From a checkpoint of a small transformer trained on Wikipedia: RMSNorm before each block.
Each number is 500 + 25 x the weight over its row's rms, rounded and kept within 0 to 999. Layers, rows and columns count from 0. Numbers have three digits each. The size before them is the row's rms in percent of the matrix's.

# layer 2 MLP down (transposed), 512x256, rms 0.129, rows 163-181, columns 0-255
099:486488507484515493496468527533495560467546478551534516504457484529509511515500444471456502467484458486475460470494455550497496481483511480481498511477491508485506513492489490483526503432509467525487516530488500484464486511512451489483495503523533547502486510514513539502455476450519490503532509491523472512512476497483503518543501531459537471494493525462474511518522556480477487497516528501515531495515474485503512469514520519501479444499498508484443530513482496518478478540460540486545490524526529459495530477522515500488520520522495529461484476473513486464498502546490511465509508469451487468549511497531494501488481487502546533494520470505491479445507489493529453534519467503478499517501488533477494519496495525506540528528476504486493516527496556475480507517471539
099:497431546480521511510464504517505511496503464549541494520501517511490478467502459489492529487541500529519494503496487499488516545470498464518458526504512549470487458526532473511489476516500513508511505522493493466474504540458478525505534532502453507452472468488495504500506473515492503495511460472433491504507504483516485488490529521530553469530502456504509511475519501461480514499493491485522527504520485489504488497487463492549516534466528495477511512491526555492505523456520465482487478523494509514501531512489470486489466472550509552515484516480490444552485540497543508504493501503558488532481507491487498518501469506498473488470525434529520516546452484493525561505494512486502475482514535469467501487496544486520538530518517526508498468506554541501488520501494522
097:474501481495494487456480486470524485525520494438529475534511521450497479508499531464480519517529509508544488474477465564495519521492497494489462485488521537523526466472470455491467497470488507510493484490479514480503464514461486514565513454557519456480483498502474499472525483493466473482505503502510490546484488499472503480501495496492493533470483499476538515523470498483527492565499522523516479503472470473470525511481460488468478512469526488490520477512500518508491461464528431524503462515540544453507514523470481513496437498493505505495488478491501514531507527528499528505506479495520485479510512516470515490501481509519520542477508468512445500508490445477537479532473472479504491501522542473548498496533465475503462503509473452498512501509471490507538496549545512
133:487537512542502484524509523491493517484537490478527522459492442490517485496506508477535485508550521520468507460510484527442512509513520483494518459485493471457534491482520489502513488571539478489522523499509479469516489509483494533529495480425509490495513499479539494474510559482540499486539511515502491515521499500536484517505485546485526496542535458512492486505448496479523499552538493466522533473461505510489475499457497545512495506466495516486454513487443490524525497467559479473485556504522504513524527484480481503508474496506507532498512527540496489512493472472485490484503461528504466528491482529484502520496436450507483549482518471491454486502535518506519499495483510516487487476494500460506523553560500480511517508487500506470472517459535510493506502478528503
093:509471494469491465505533507445506501521510509511502463510516559494457501507481483524497474522486537468517532517488495537519495526485496488501486470463476491489508507516503535527501474513515494491466547482479459497486492497465467458545526526536512524498484449497483527501462490528452531491467488471524463494497468481527473506495499476521560529480490498509525521499482504526512469486516511490496464480503464518473483526459519479477524491467470489518470515562512480525497495493498571498494558525495515472504509499545469532498517477476478497511508471541494512495532490487515509476504510564560469528546495479501503536520508469501456454518509462510530521486465493535475506502432533529472523490464495487513514484468467539479494493478507480519532499475536489504510550492523526
087:482567565495529461489522513495520479489487490520521477492477511526502502500504508490493485491504538496502519555490504501493468498489483534536550501530501491489468488492515547512487503539525519519523534523492544482498548486497496509459482440490501503475487516539482490506478489462532467455526517479526503538519459511519512548500527496481522525480505522537479517506542478510476468517459548508471497463480508446537524491473522513520442495500493497488508479480526486457524513523503522496483504480534504508480520556468512528521513470506512534468503502520462472525512453494491531481488480502476490499534525516476488489507505448470532484478495512502527526485556498487531462475470519555496517493506492485479484465531471511453538523440465512502468529487462495514513506496553493
100:501524480486521521497512526456529498529523543537486536535539492464500512496536527471476491484524507522496496499490511515517483473495490502524485531533474478518449513492522511475518506500495463523517489450507470468491514496522517498518493442549514494494514511582480489496516506485484445478468511509482495494494483474488489506502478508472515511525521497488465488459518465515514488472503564526530520531476490551497440476472576485485485499444447528541510471472540478485512553512488578503476485514534515499483475523504498522529521552492510500489460492442485495525477465487500459472519513490503497497495489524510516497449505452482513491477472522496522506491493501538494489510480459535497489523492498520479550511522463496507540491480505494521517504519511535492506516528519464
107:468477491467527458517492465476491484506487495514515500500479497473477490457517492481468508521491512476486495542512466507502468496499449498515460543545511528500519498504550536513498506527518521512476519522506499491481501517541499506517542471538501472474516486522503544498558492492427552468531505498515498508464508468461515534536515503553506531535513520524489513547477479481543520530506492481524489496515525422496525556488487461465500509484476513545482494512508490512496484487504461496488494495506473493492494485478465475503550499479474527435507494490526489517508520517507495485481496498509518478525504483500489498509481483552509485549530531513496524502462522518504500521499527448508509532459502482519509557448484520507489550520448503489461532511558498491484546512469478
109:521523528489521537506493464519533513503506529506501499488496494497492484476473473498536499489505476487461520466450470509474507502491490492503483501513507508483461485524493506461527450516491495501480499498501517511541524488480481463465526454503511506504508505534447487511482501477518468522528486513499510492494465507509497474537529504470481536495487515513493471499500532557552500527512500460477544501479477527527529472463510464511494487513497514491540515469430529519442488525493532494498489500513500463490480488505443506516531493551509523542481499437550543474505492457474523539479469490485497513469537531501551505506480539447510482486474560466445469499518477494502476489487445486499460499511483506496465503546505458488525501472490478497533469532525477506525485439513483
094:534522527502512460504548487442542505466523503540547509532501453508529507473527502552531505534502475517468491490503495501510492530484463509549479480522513471499504442492470526500484478508520511524500494513501483502494484483454472520510493534495506486503497446506502485521523471510492500488494526541505505540551498446504486453476523498494514516522532465491506493519497518492499505536483522480487475475491464484491503507499512520486465516539515519496478491483483506533505540489452527508491490457536485493545522493518475463475496531553506522503535515506454489496467551508515508514470525481467475492504506466480438558480494538531533516491539470481527527515482518456498483478482518532500497507531503493497548557532502474475537455513467484478466548501486513461484538497471510
098:520485515518505476529487478493509554440501498491537519505500489502497487506519493477484498485496514518503469504474467517486529516485512484487473527528491492461488491492456486513485470529511502502508532523492533470516466476518516526520508523509508472541465490568514470473484463479512499486469476460495505492501505517476509489515495572437502520508503496494467507482497492520504511506525488505528528465506472497526522517504491494583489501521518479508506507506519509536465493470509508543529551479533508444510546535497485510468559516528537505520493509518489481502485478486458484497475483533550486511475489475507521476508490494503517491476526483478490519490512505461420491466472415506436490497489467481495469532497471530510503530498531565533509477477515475545541508469489484
104:470452493522526489497479484527473514474468459468530485464450492516477525505482528520489485488498485483468492521458496492493532479525524496491437509508485501444496521535495479481514499510537511478510469486517518470537483467502481567472480513514537494536483524456460486500517487489541518500494509540497509520513528518528480467499513458486517516496519477498487462543505490524514495512510485497507508504478512466513505434518491497507538525510547503474458521501502475544506508466543540503504504461476455510502487485499536508487521493507426540490504486493459485483507517455497528523498447453522513517471516504545476489542512537502470497469539460498487487529533502495562484496548484499481499493476489516505477507503511514561521505540498572506494509533517487483472499484487494
100:519485489479586474519488514500505494486500494494500501516527491553530494466490470537484510485498519484512548476506540554487513479524536477518513481522465481508491534478512451537522506490506490489493501473537520520498492529458470497496499494509487466462470506511522502482546528505531490491517464461448494473461523509497517500499511480481472512481466474503521510534498489462463496544516496507512501500489448551482515479532545500540520527460485542464505521514498517494521468487509494498528523508472525527466513496529470484512521488551502402532517499495462523456487496477538470497482547507517476528514474461470483509517529466499484491514493486508460473506476497497474487541486521484518513501498498470473523517535569481508461530444489494524512478500495493495496463493465489
115:486479497547477465467536490518475526513535547496499527466501448469506461463493455496537526493524504456467502512535478474502473481464501508496533488485462496475485488523483535478534504514456468533516530544471488504514503490465516479465474515509522474493507475510472506514466488472498510507495517501484509501510529503503474561499499512491466484473515503520489503476527504500519504546490502485484507473514474536505505501490511504547485448523544509520504510482450461501505486510517472527499523518491502512557489471520491476514518466498506480536469501526507473501463493493489530515505508499545519467471493468438529491516525515462495482468506546497482529476519465515528514485484513550483526513477561520531526549562438484466504455508485483493490474467529472523507441523475490
105:502526539516530554492496489483493529492493488492457489498505487489456520511506494471509565479515522487477506468546529466474537530533502512458520505519503489489502473492508496451495511452506517447463452453459515505534499489519501512473528501530530505494504504536536491570491474522495485505518508486490514493494509498516463487488496491520474521532503505515514528543485515477505529489510489506461531532522521436443488500508486450473517501514507530477537549537485540436516470513464503508524452489450479501509511496521475480514488512485551498495513504485551471517501529493494517517537488513488558516539509461485514504454534509532522492530498501525518471487514543464506540481480484462502510513514510469529524495476478452515471475522506506503496499508483505484510440489468503
096:495480541534467487515485525501522527460478495495493515539505486491502475446511471494528523533524532457508505497505515444535499551524526485469516515535517493472512470490523522504497472475535474470508501546519517492478472492483492470526507530492473509480485510479519530484530536485488471534521451523517521509519557500526544454458456483541524481459489503509486461450516499501503466545479514480499492496519472501514485491542485510539484518499507518448565483514546470509511487439484493527491501494472512439496486505466523483499462521494506506535507532519454458525485497488504539508497539498454528504504485500536522496497505516463494495512520525474509518467488500484476528512496505504514540521513499482539521502506551517570521491473482494508532462515504536504483451490502510
093:563478519483520541492572472495520528458502497527471523459471474503501511502522518549486481453498496510475489528468527505471481460485486479472504547469504539528494494469509484501480495455546512470526525473486480518523483431571483500518501529494498517521503550506531507502479508545476519517462521497492521469486497444563490511485494548495482545509474472485492515517535542520525470478523457507524534492490494492486499511509508483509526488507504452478551457526501486515469458494485510558521511550476525479531466522515485531507481510502460504486490525450539547527528493484516491537489519517517500475502514512469504487499505459464488530506495502514502492521489495514482524476519478476520471497476486514489507482516474516506488499491474532513505481507510531494499504480465453
090:527525493541511459500473497528509494505515506484470473526518471512496525540497537487497461534485514517529475474516508549485505517478476509455489501483493567473506500474520531482502498508496458518488508518474509495521536568532534537480472508489518501494531472504506542505546473481485485461504451487457498492454492471518463485482541520516491482486534502543514461481500546496462484551506545558511531480501476494484494538534506499525480506504536482491478451459459504440478488518474510486499481495487523513479497529510554500500476492504482478491497495487530514486523515541516490534489533509459520428477482464477482479503497482500477504497507507538477483498485490485548514473499500548488525543462513507487501476471522465505497529496437530506531490513474517484507477488459524
114:476475541521483443494501530512491521514511531469489443489472496496462486465489513507514518527527503516511503516476478515499534496468545462493541482509509478525500503451529486468478506496479514499493525489523473460487485498496502484520507468521495490486532486506492510495512507465505515495555480525494467527460492486515508537502502512464536481479492457526506546514522454489506452493514497510435477436485513550504492511528459499501466525511519517503494490541501508530509505478546492506490482469510512541509492516571484536497515472523561480524477500499465517507507529514521536486448488513489500494515496507456506499485502452473462477523552502487461472454475453493516490508458447503527487507531507543487488529537527496498528486526482527503449441481485537501483515473510519
# layer 2 MLP gate, 512x256, rms 0.141, rows 164-181, columns 0-255
105:505550467495499430512519492494485487511534519486465482492506484483496500528512526512505505511492486483487460500502511476455487490529530501516492486494500468533498517470496519491512509444490478502469542465551480516530514472569529506510482468513543521523509490513539485480507543511502535485531508520545489503507513499484514525483463484483478513486500517520515467497483509513513504459483485488468475496489489520524515518510562477468485475496498496534528501529503447477495480526450525513485512508540468455474488495529521500490541523425465437484510508531483552463503510497490480457469487463456493478507497502479542503490534486531499524484482554504473507450537509519469464513512467474521553503521486509502489465520474486494448479497525471486497521499448450494520478523505491
094:483482548479502484500490475480473505502511528513481480475492474514511504496539476467503508533477510545503548469526479497506471510493517480506523507463515470462466518477505534502427476512464489500542478530526529514504528475495526489464506468490519466464542542504493551513497488471481519531471483497494468446509496485482548505513489506464536476544504471518529478458514462512470490508548499481473515480493464541517503503485525510519537518511510522480490513529524496502507513547491520545511528480512497508486477505458533476477478546537490459499524536528473529486500486468523517495524505506490507481493490511489492465519498525440501465515486504472488513455550522520526508468553500534505533487518510524478534519473516521475500520522511509506513557453514470519523519417503505
123:541547491484508487513543479508504524519492510514518498503470536478532534476521508538490543515509448506467516497493514509524495496540448447474515503473511521523501535533486550516486490413486466498496485522507448535517462526535488497544506516496505501493483510502494492467489511487494482516476470462472477478507494515462466490520494467499502525479515478498517505506483507465527498494516508480513500485497515487531493514466514508542493473475488502507507546528493489482529530514462500493535495495466487487515474475467505468477495496491535484544512455510477486497480525482503480468473506495518502465527509453470541520483421503470528517488483473481458529535511513476459479508505493472450488472501473472533456467504558550499507469540477513497522492542548472480483502470533545
094:487525438521516530493490505505541479508512481502472517502485502478458475481499500524520500552487502468498481495484512503508482509524531540484504466518455479482482468478482522500418492485484480523505532547494496515523558470517464504536526502471513493536454508505489499462492484536496478507477558470521498486512496520485494504490500452457490482517510515459485461526459507527565475476480489482502471490479511479481547477500514512475508503475495509532484491524544487475497461497437459521482516565507476500526512498491489507499494514508505497490516502512514506517505524534494484467534505569524462513553515447542503495565503521492536522496510489498482476457451499507521452550502497477498531502506518452505481498474533507495513496463514502497498553488452494496517507503511490
089:464478470485470506500529457502485518508519506489497538501507506447492467519498493499504507494492496534484477489494468523525542526483530497498483503480503468495502546484494455503527458500515478514503525496517454505484477524582526523539478543499515512560513531480534538495505548544468503537461496537492521530456503492487437518479518481488503528551499492475493525466500534526544523491477514531527518510541443534460509497497451485480510529481496487513496543528508529487480527480514495521475457504525496483529491488514498501509524545496505505541503522454493497460512508525495484522482484513498492490496481504531525462490463522500500525497496522514512510500450514516436503534515498531474512486503505476571533482513473504517462479524547504506506453513514543522508492469461520
107:501471518538498494522516482522544523501448494456506469493521477520534460499503493503489542521496515477473489491506489496481525499542504485453486492470508467546556485484489495506486528500505520476465516534493510547524526507501513506492538576475487508522506484442487511493490528517520546529465493515537479494473478530495490490500496523518460523538478525505533503532522549504489555532504469463517467492493514443478487524487460510529482570518514501501455519529432487518475508509469520516545536497490503470495512484514518471490500493533488463512526480556503527469505524462501488515450498508514465474527504483488467507522452515515489508520478453526503519503483496504502513521524549495533531516487498465539477455480490502488484514536502484513454516474491492518462485497484502
108:530569491525482494506464508488512511491486506524499472513477495486525512465513510486495489492494470525469531527518489523519517477498478471501508476506508485487486475525453498534505531531488473508506486509546510472496461522486480501497473516453536507535498502552530522484446497512491509518502521504510462474495529496465510442444468509465468492448477509506510473506484504512510535517461455512504518512504500490490509484524496525510508482504512503479538490466494511468452515517468480523490479464431500518578494557497494491535561507516532527508509545542474506503486498527495486529503477520529498478503486477516570562502526528476505534477498495472500470499490536538490521463499519555494491501470500516533483525484484506474483491505504450451558480525522513482487485470467503
109:481486483521497521502563459508462502454465505536506492499503483518486475504509517490496481468524514490538531487473481473518466507485535519512514495503506481463497516487510512493536537438495492504507531542481475477478493534501504532512475527499500521553483502491523520515552460526541536526485494460512460468496500487519517481464493479487500466461490502508481578488497485497468465493525519462503497478482517511500502514482478479526509486493484493480508510431499503523513504494494492455469513509495531505520488455468486490474456504515492473506553504466528480552510506514475538486500540461475541452566506497513484486545552491511519529510500528501527487506524510456481455488471524497495501498555507481568477482510541515542522482516451504518501514494489484494506456531524478
096:465458440485479512536458507522493484487488533492533468485523528490479476502471460452499504452536502470505505533475537491508519490486477454503523483472517489452495550488526470543489496458529482471493541489508549495503488520529514524478498495547479488495524487499553508445509502486524491459506504457503528500529478555484497487523475471519451448480481486503474523481514491465462555527489532497513506537502530513485520531501511498526513527492480495492481530499516505479463488503537529498524528479490492497484512528513513491517497479457482466519491521488491508529553481518500511504491505553519493473451487517491516463516509531504529522423451515548477456535477534527466493508462495514507491514522505485543507490510462487510467512528493502516512522489541515506522492510528512
101:466501469493517515471536487490475464542532484514511474476538524460533516485478454494511516453502492501493543487440499494469498510492498530494485511518488478533493528493524528454520519481507503497466522500480469499512544517488477523494458511539475500434489509449521496545487516452470523491512489484504488530478444462531495510524477481508517469512512470513508499483556505538447487496472551463461474539548544494513528523470513508470491495484510496498445507507478462527533465500498504492511474531499515536477506493513476502478485464529510506484541480501537494497515514499511498520513474510494484495511518485513483509485514510513485514521504509500515493577438479492549497489497538526513505506546546519483551496488489495506540512478446476498489505446512517468450483511502489
106:531524510469482500516484515449517477544538557485475536540525503475518501501518469506483509482515519521493511497551487499523449492470465514490518511523537470518492482473493525490499504490512515502494522514504500513474549529496495440532522495489498524465475481531539513516512514537467491537520456464511503472513528463522473511547480531500468473496507514500514521434505505472496485473525510489506499489504487515494472571443504497508476508478494507556499507513475529477490449507502504484439467494529528508533493492507486478481498483520542472512464522502518485517499486520503470493464524522492462485490484501522506497485466484463539487542495490483489519485445440533466489492429514515508473526494513478515556485480513481421515481492459464494516501478476503509511494475506495
105:494494502496528482517500517510465498493496485488504490512535471558536500482487494525505494492494512477517532458508512567500519461519540493483501461522511508518490498486514444481524522503481500508474520477533515528486513552454477472483474537516494470505474513505498537500531531496516483488485482463492470476452533510503540485501541502462505498509480493530506494519509475497497481553532512497547465516460497541486486471524525540484489553498491497480495508515510491501543470491551499482521510486490516545466458503495490469512525489558517432478519508493474511505464486477521453466487500538510477550458495482474488510495520470533466531503488544467484499535503526487486527538462496477540536513495479502487538528536540492493475561448465478524496504482467515481474465501478480
104:503543464487496462497486508524488472471509561483514498518498532518534469471503502524503492509478485501550532437467522492490537486478548533514482484499493489480452510469561498486487498473467495477509514533477482497517516466503494518457453482530511526471498485522480506503527495460507506532483481468514495475468487479513508451496489475471452513469499526457530515486518528548492484479434467488480493528490535506513537500496511513500522481530478487485542488476527539528475510517496548457476504520474490499525505514494518488476494548541483491526538489478505500536538507476464524496511508484488519482518532529484501505445538550509498543500512498517475498495521545508493472540480407514525479512509501475512495462493500523479488514534484458502494540503535466494504472512504492
095:458467485503539508499484478495547536516468462449517495504479522508504520481518534541471488515497513499484522491480469524530515527519488533502485523483508478486468509482510548486451476454499537476486492458519532533533490498527424478495498510474516487547449517530519476465439531516501484503459502494501460518520506509512529457536483492496520499527524527494511488474465528470485471547524483453512510519499500492509452504484512482495494489504513460505503482510499493484533488486497463490520441513500447530552515495522499499474506530546492494522480498506541508484524476512487477477522503478479487539503501514516498475495547519440477494510529446504471506498479515504511487528484462507469460512461463524495510477526540483514539516532487462507540531521485513471500539486530458
087:522536535497495515501473442482457438518551489498505476460486517509508537523491506517521480485480491530477522496528487545497471470476474453509482491487472488510494501481479497545494537510476535491525473443497465489497470552512537462456532523522503524460514535544494482490519475485481525479492549489491500499456462460462496494498536521470496539528530485491508491543482490497516499466563513509531524529508493495511515473448492463483490477497491515512471482533478510468486501539523540483506530524536479514469522490511504449547537488498520493474475516493503546479509480475518496493455466517495472509479473519496487525494479504526531475518505481482519488500522489534455495494530539504494428503498496532503503459505453488479488467529491519533507506474486458517507521499482490
105:444504509527477487490432519509500479552501494492511444521527510494475513494467494456513514524515516462537494510502460523543503491508496528529510436532497478483507534547495505534567488512483495510470466506501520502488528532459529507503493441537508491471499444474502513533537502442504494485522480503513497535506507537453531503493529473486519446501538520519507481498476445469477511488466532505481496509508498528518485536493492495466480486473526533533458551484508517480505506521494496441466487491520482512520507472487526476496558525497547495520520504523490464467461533520459500479511491477500507530538477471520479511501509533526495476465511472495487524456501540474539513500493521503513493530501512490510487485495541513492515492521483465454492490486483483481533511510499538
094:500470485484483490523527495502482497475496521488573497492494504489489481459470461496500499453526444491462537507463458476466478544515517492539512480501507497537524497540456469529505504467502563490511522479556507503465505469493440500494507515507512502523493468479499475522455518551508522497490499494490531523473518508522500512527448507442471534477454494482512552547474506480529536463484445483471471518553513493502508468502476511542474538481464538487491519539517525516496513484529465506509518463554499495495512489510509500507527447490524477484512525508507493525490503464462499467509489477476486524495493540486488508489510497530515506490520479515505513508514555536488510487496480477518460478520489483472453520495491514500522494523534495468465476482521505492443478524509520
103:496509490532494483495516490529519446491530495496529514460429534487512432509514483522514508500500473530495498492481547496533558491533515518538452495480533493543456525474504495489528539501475522490501503471496544497510562513505504485477505500505471500485498461549497511536502533476490541503486467506502512492534496486510491485482472510490441476498532523512490480503497554507505463538487565440491524495476495475463521525449504506485505457480485511518521478488484532469501528505478549501496479524545518540540488533493502502473530470555451485502477525505499530496503473511523483498475490465480527485520467488501516531467520492491492487469472474509500485504474518438482496526532468494494507466468485485495543507489521512489486473489466510484515501549463497504502521489490449
# layer 2 MLP up, 512x256, rms 0.142, rows 164-181, columns 0-255
102:508505474504521502476551489482507527517494515438446497537497497496548491497494525514545462505447458478495449478504519479488479505502529475503520515531489493542517534484512515498513502500523469521466506512539512523492482494512496483503497485492506488531536521503501501501548521495518489524494525514542502496465549512502528468488459464534467546482479476508514508547453474515516504514512483448450492508453523498486476506498531463491487492483446529536496511539476475482530475511467499521479522475488512456476506479498530506506503523493488469485509518514498538474517457495464482468503486482451569493512490494548518504518512500483510452504481537496487506458548512515489469473550477513494508512487506538531517478559502506477461481497455473473478525484465484496534438496505519
102:539470537458496517511551519544515493514476488553480505448503488496468549502513495517530468501481511463505523542472532490507484476488499525487532507528509498502472477495536540536568499503507513505468524540508488529532497491518529469466504535492474521495504434532511517499470487479533528509544527477491491497497513519515491483489468482504475477492525554523442483467492525490484469506455494457529518480522544478492475549512485476509491490481469518458472484444496480489520493497513537466535512530456467522483517488512549498494523510494507528507477461471495441466516508492503468530483538478468538519498523493482519536530501531517515504516506499502544513506510495507463493492476506516471510476464446515494479510493488552518529474513476510502483476480502552462500507505490484
143:511543508458511497486565518485495536496489495489538499498489509477478490493522480542511475492580493514478516499522525526504514492525499435474539469473504454496502540521475525473487502465470492452492481491518464554492493496521486495556499457488472498505492491505493504467485473514508512535495503496468478485507502510501495499511502484481514514505463499527525515488462517477495500508510487519537527488506551496568481463479494490518485450493506467501465517516477452503506493497514484477485524475464504439509516503469529478484488491469557546517497500515486512476498520476478515468476524527526491502510523466477498480526473475474508530514496485470477525543508520464478487473535517496476526498560515460540479506490567530482519500532488545489504519573532467470499490494548516
098:477538476540501534505483486510494455513554510500454549457441473521533514506490524496503503510520473488493474522500523439491494469473509529511452522520481501481488456481484468497470511473482439525520510513500497496486504488519515482464495456519494479496490526529515513501496451490501508517509512509477537511491542484453546507491508484465462444529513523478485519500465494508504494510466499476481478497507534509500555451502511537482532518485499495500511451477445507495508517532499480517478483499537490509522471495497527496518472504525469546536506536490491505524463466534510476481470489456495539475487510482496523461497528539500540543504547504474495505508517498456486490520531447515535508468502518524450483526488520495508519520539507494458476545513469483471503463529461501
091:498495487491472531474534466510466461511500485446490504531501502470515458506465477481549515500488544550470492550509484520518521501512557504529501512458519468524488509456497497514537493495485489518463525469494472527510527537564518542506471542503512520531503522486535487513491533551498524506443511506530490498508503513500499487463515462475520550497542530515501514512517490560539526494535528543511461489567447502508486519505482487487434526520510521486521529493496509503535557501550503486488512484516510495480529493490489508498489519496502529547552503462517529499523569512482530481492477486508486497516482474540494514533487476469514482528484543488480508502488507521489487523499496559472500493478516496536502476524476498501482500511484511518519480488518526485524504460495504
099:536515508513512515489504481529516499481530485469458489505513465499520479502491492497508564529492495486482478471500502523494526546509496517505509488496526485502545512478550519514466511490485488504475487556524501519518471498513500473495535531476458539538521475490487490456495519498540531498524526519495487511479511500508496498494500516511480540509428486535493504534527489535526493549529525464480453480491482478478534543503440539509515486527532526489458525543465463490469486482451457488486538472496524450473499492476475509484480507537512470502542496566562529462503479515531495505505517490486476468501495461548474484553523516478512481511503467455508509534496475491496518503502498472512530551527488455481506507497533476495472516508517518498463540474485480475478528473491512
114:497493512488461441493505529494510493516494509470486527490507526508494497508506495526546494486455470502524508480494512535512494519476504486473502455499496493446480508535471506494453517500498496508558494467531493508497450496512469503448502501427495539512463501503495456509465534500535491504495543539477511498495557533512491534474492546466518502479479464511527461525482494557497473498500466539529502505494493538531517498474522500537463498490527521523521481489521476492446531492464487499488489507501498507511457493537529520512545491503530446518466537509513501476488490521493489449522518519507522506501471461500525521524495511506500515427465464510500503433528504549523519450490475515493505481494463485452493475527502495462480507481506522477518480492454480504528470522480540
113:499450501548512460554524474559527483482485498526521529484463495474536507459531480512543481496442522518490495473473482488510492495488471489510496512515501504466514524542482530510503513515531511519500530521498538470509488549527529483459509532472506520539516486523480503536500495510504488550481492479494518489488472536517504476496485484487466486485501543521514472482495516461518501536501512502493512524516517501502508497541505510536521498508512521507496486427462490517465471468489494514480529499546499488549439513540448462482485480515525501528488464496494497492496529478449502463476506497484503523505544481483467489518506514481458466546537478474515530468495500514521520546507461513544490479454533502553496510507504506505520504522457502524521499537484540494525454453450509
095:495476426481537498492454452528455496489514535498525472463490518472463511489477528436510475461540469504495500481468469534445490488510520477500491528493496523462476531482531512546473474517490512507500545527497483540487458505494512466538488494522458493468465534472496498439455490511492507498499443461484511487480462507496481492456493465497543481485526503507508502477544490498521503487501503523457460519488502530492501511481476468496533518478508504498543527523498485512480449495512469537546510524520508488500512494521517510521498470471524481517493505457492509499552452478504493477505514507511538519507467546503543529513498563488467490513474520506484498492485523545494527530508469495533490467499484488499511486444491500494501489525526510493509474504548524517545488466498515
103:446506485475508539516531523511486490483523469529483467501533527485511505465486462480523490447509480505533544494462517533485510503508499513498493496493487517512477507500516487434525513478527509509452531495499477491487528522492473472466452508543465528429479520477477486516467506476512499448497492458475508559459463482531491519544470515485477516519500490505500497534539495498478509495474524447455521537552501487515500557459503472511520451476511491492437537514473488522542447510498491505476483534512502534502523482507513510515517505501504505533530473477547474497506562497497518493499492547546451482507508461493479535474502493512472513500499518530500535525461483530562525510509536524481492502493531497511502508536539500503501494487496495471492504479497513492478510492482516
096:526498520490471514481488493476473510539510508479504537548517497476511501520566445484502497474527457522480554502555504496468476519495477509481468473510542507514508473483522528530502506496486500483504533489534445494515559462473520475507491460501527526523503491507504498498505470539468508529514508478512523498521497460506454507533511539510501488463517512527496556491527510507507526477523521471523532474519503491482478530492506512477457519504485524533499520533485509480539475526497483484455502488505529470556480484508486505482542495522541533536557499527512494513531529488499461498526536482515479481511550510479535529484511505496520503525513514513512541528529429489484474445477552486483426510551512484491508474516470495458516505525486499475478517489512518493487498467509519
097:462506515503453482518499485508536495482513514519492526468502531515506521475492532483465518512497501482493456528452483508510482517457514525526498524439459507446491472519490532504479493508480489463523464537493491522538537479541475500502524475502513538494490448473500490546460465531505532560505495493498498490538509492535492515499517505518483500493474526511515476477487530513525511458459486541458504507512490448508474536478505491525502503555515518479480466481515530525518526506456486546496505520523495519519525525495470558490498510502512520468463511510579483558494534503461515471501501473500483490499497549526483514497505470465528497508516477496534538486492477505521502480493478488511435474486490501503460487478436513536516467526490518509484506514537479484525535535488529
119:486495479531506463516500470521473552509511517481526496497503513512507472510549497501520511502486481507526519479495498505474522476493484486468476495502493504483481520514553527487497491494464500490512525565514453515476501491514515534468482497510500509507514505492496532510507434519496445505515503478504449455519499482523538518409480508478458480504490499537528523518533538512459453523468500513471502470463477516502512515497507500542548457521484499517544487474513580511494503465469480433499457500456510503495507496494497464510505526506524496526483508505515481521489489463497565500520505474483482504487545444473475524484487537487490532521492477478504534503505531453537499477519499526526467506500558500527473502486511480511464474532494453483541510456488462491502505503515489
093:529497514487500511479501544517492481479524545495524468520503450488497497506517511536509516505498483493520442484500508459488493456480533500519505459485476516497475471489435468511524502514491468533475508491528508457473526479454512515528516486485524457485538461502508489506530437484473461467528478500502507484517504487479484536485484521498456498483506483540479500542536508449528463470486540515505503459512448470491488502504472470445517495473486514531508506456516527483483482533518533481470498539510493513488510506521503506491497499490499477498477469487488459504463538525454522490523508472479484524521519507464492547504501486527518561491497500533515479479516460454504534513526539494515528479534488536564460489480485560505475470492466497494468511470527492484494466480499544
086:485460464477530498500511475492497504498523488500476462487513520492512511505471510503479469448517486510481476526508488536461494493494478544509472487451456512520522545512510527470552539507493515515513507480479495459540520500480471503507493476494523447497512428487484480485467505525474500478485524462493464493508455506482491528557551498470497469498475521482504545586496531493466489470493487512449512485474499523473532538453531502454519511495484513533474553491453501470468495558495485502493484501493463561508498511536474519498491482504478506465481478483548507494503498508511474477497481510554491487500491471466487525505501481520505529494464473526487479563509506505529483499527499514490473499489478488497478545507471510446511531519519496497490570490510484503492501518505515
086:418511490537470482487448476508480508527513461485552499525481489505516498508520467494530504553528505458494502498498483513465522498483541482538490494505494471490497522529516506494507520513478530488520521457475474478492545537469511507467502500500546498481505451507462478527530454474542451501511486500514537520540538530458474524487516479454486458483514494526481475501496473463481549558537559493493445526509486508504517469518487493504479525518511530474477505501516543508530512522507547462465484446515488501487513483475495470486529487533547491524475462477480491491466529506505505510495522506544506534454511486563470530513492513516536517475532534499487503483484548485508519519505504503499487510478503528487498535511518533484498522502513455493485514475489508493534495512505525
098:476520504486481521511512463477453513536512468523547489474458534528482441491491524502486545486508504499467537528495504481532504480493532491517523497518528442496500536522489512527477493484521530494517484473547474496513495420515490509500549491514465498507500507478520484504437500504501483539531546520523499476535500540473529532503500451502495517520491487489496507504500481490505497466485442465487458496487520521543524475470475510491500484467512505449515547515516485532527515479515483522492484509502482477507502489486456504509501501488488518510500502499480471510456488475467499457480473498547505555491524510547504526482540486471523500526505492486550521465528500516467436525470509465504474484514486528480488512538489540510468491496544465512457545499533487508481530480551521
118:527492498491534467487474531480504504548520488497467470517508510472515513500480481513533449540480511506506515546494522511535524462523539521525494511473545488516486524487500481464507489480497502525538511519533504488489546506459489513506479521486511473512507520459510519499469466488492501519525516492438522499475498519480528563491517497491463532491491526499468520546518479486461493484517466551477523487485493516493511497478509504500485478524483544504536495503450506508447576479524489516438512502489493486464492518487473527506476509501464476522503555507474491513522466518481491522498545473515558464523507435503509509476485510492518523489486484483523563466500516506502524508534496490478521537534460518492514463532450497483463499500474496491482499494452468440497536518466532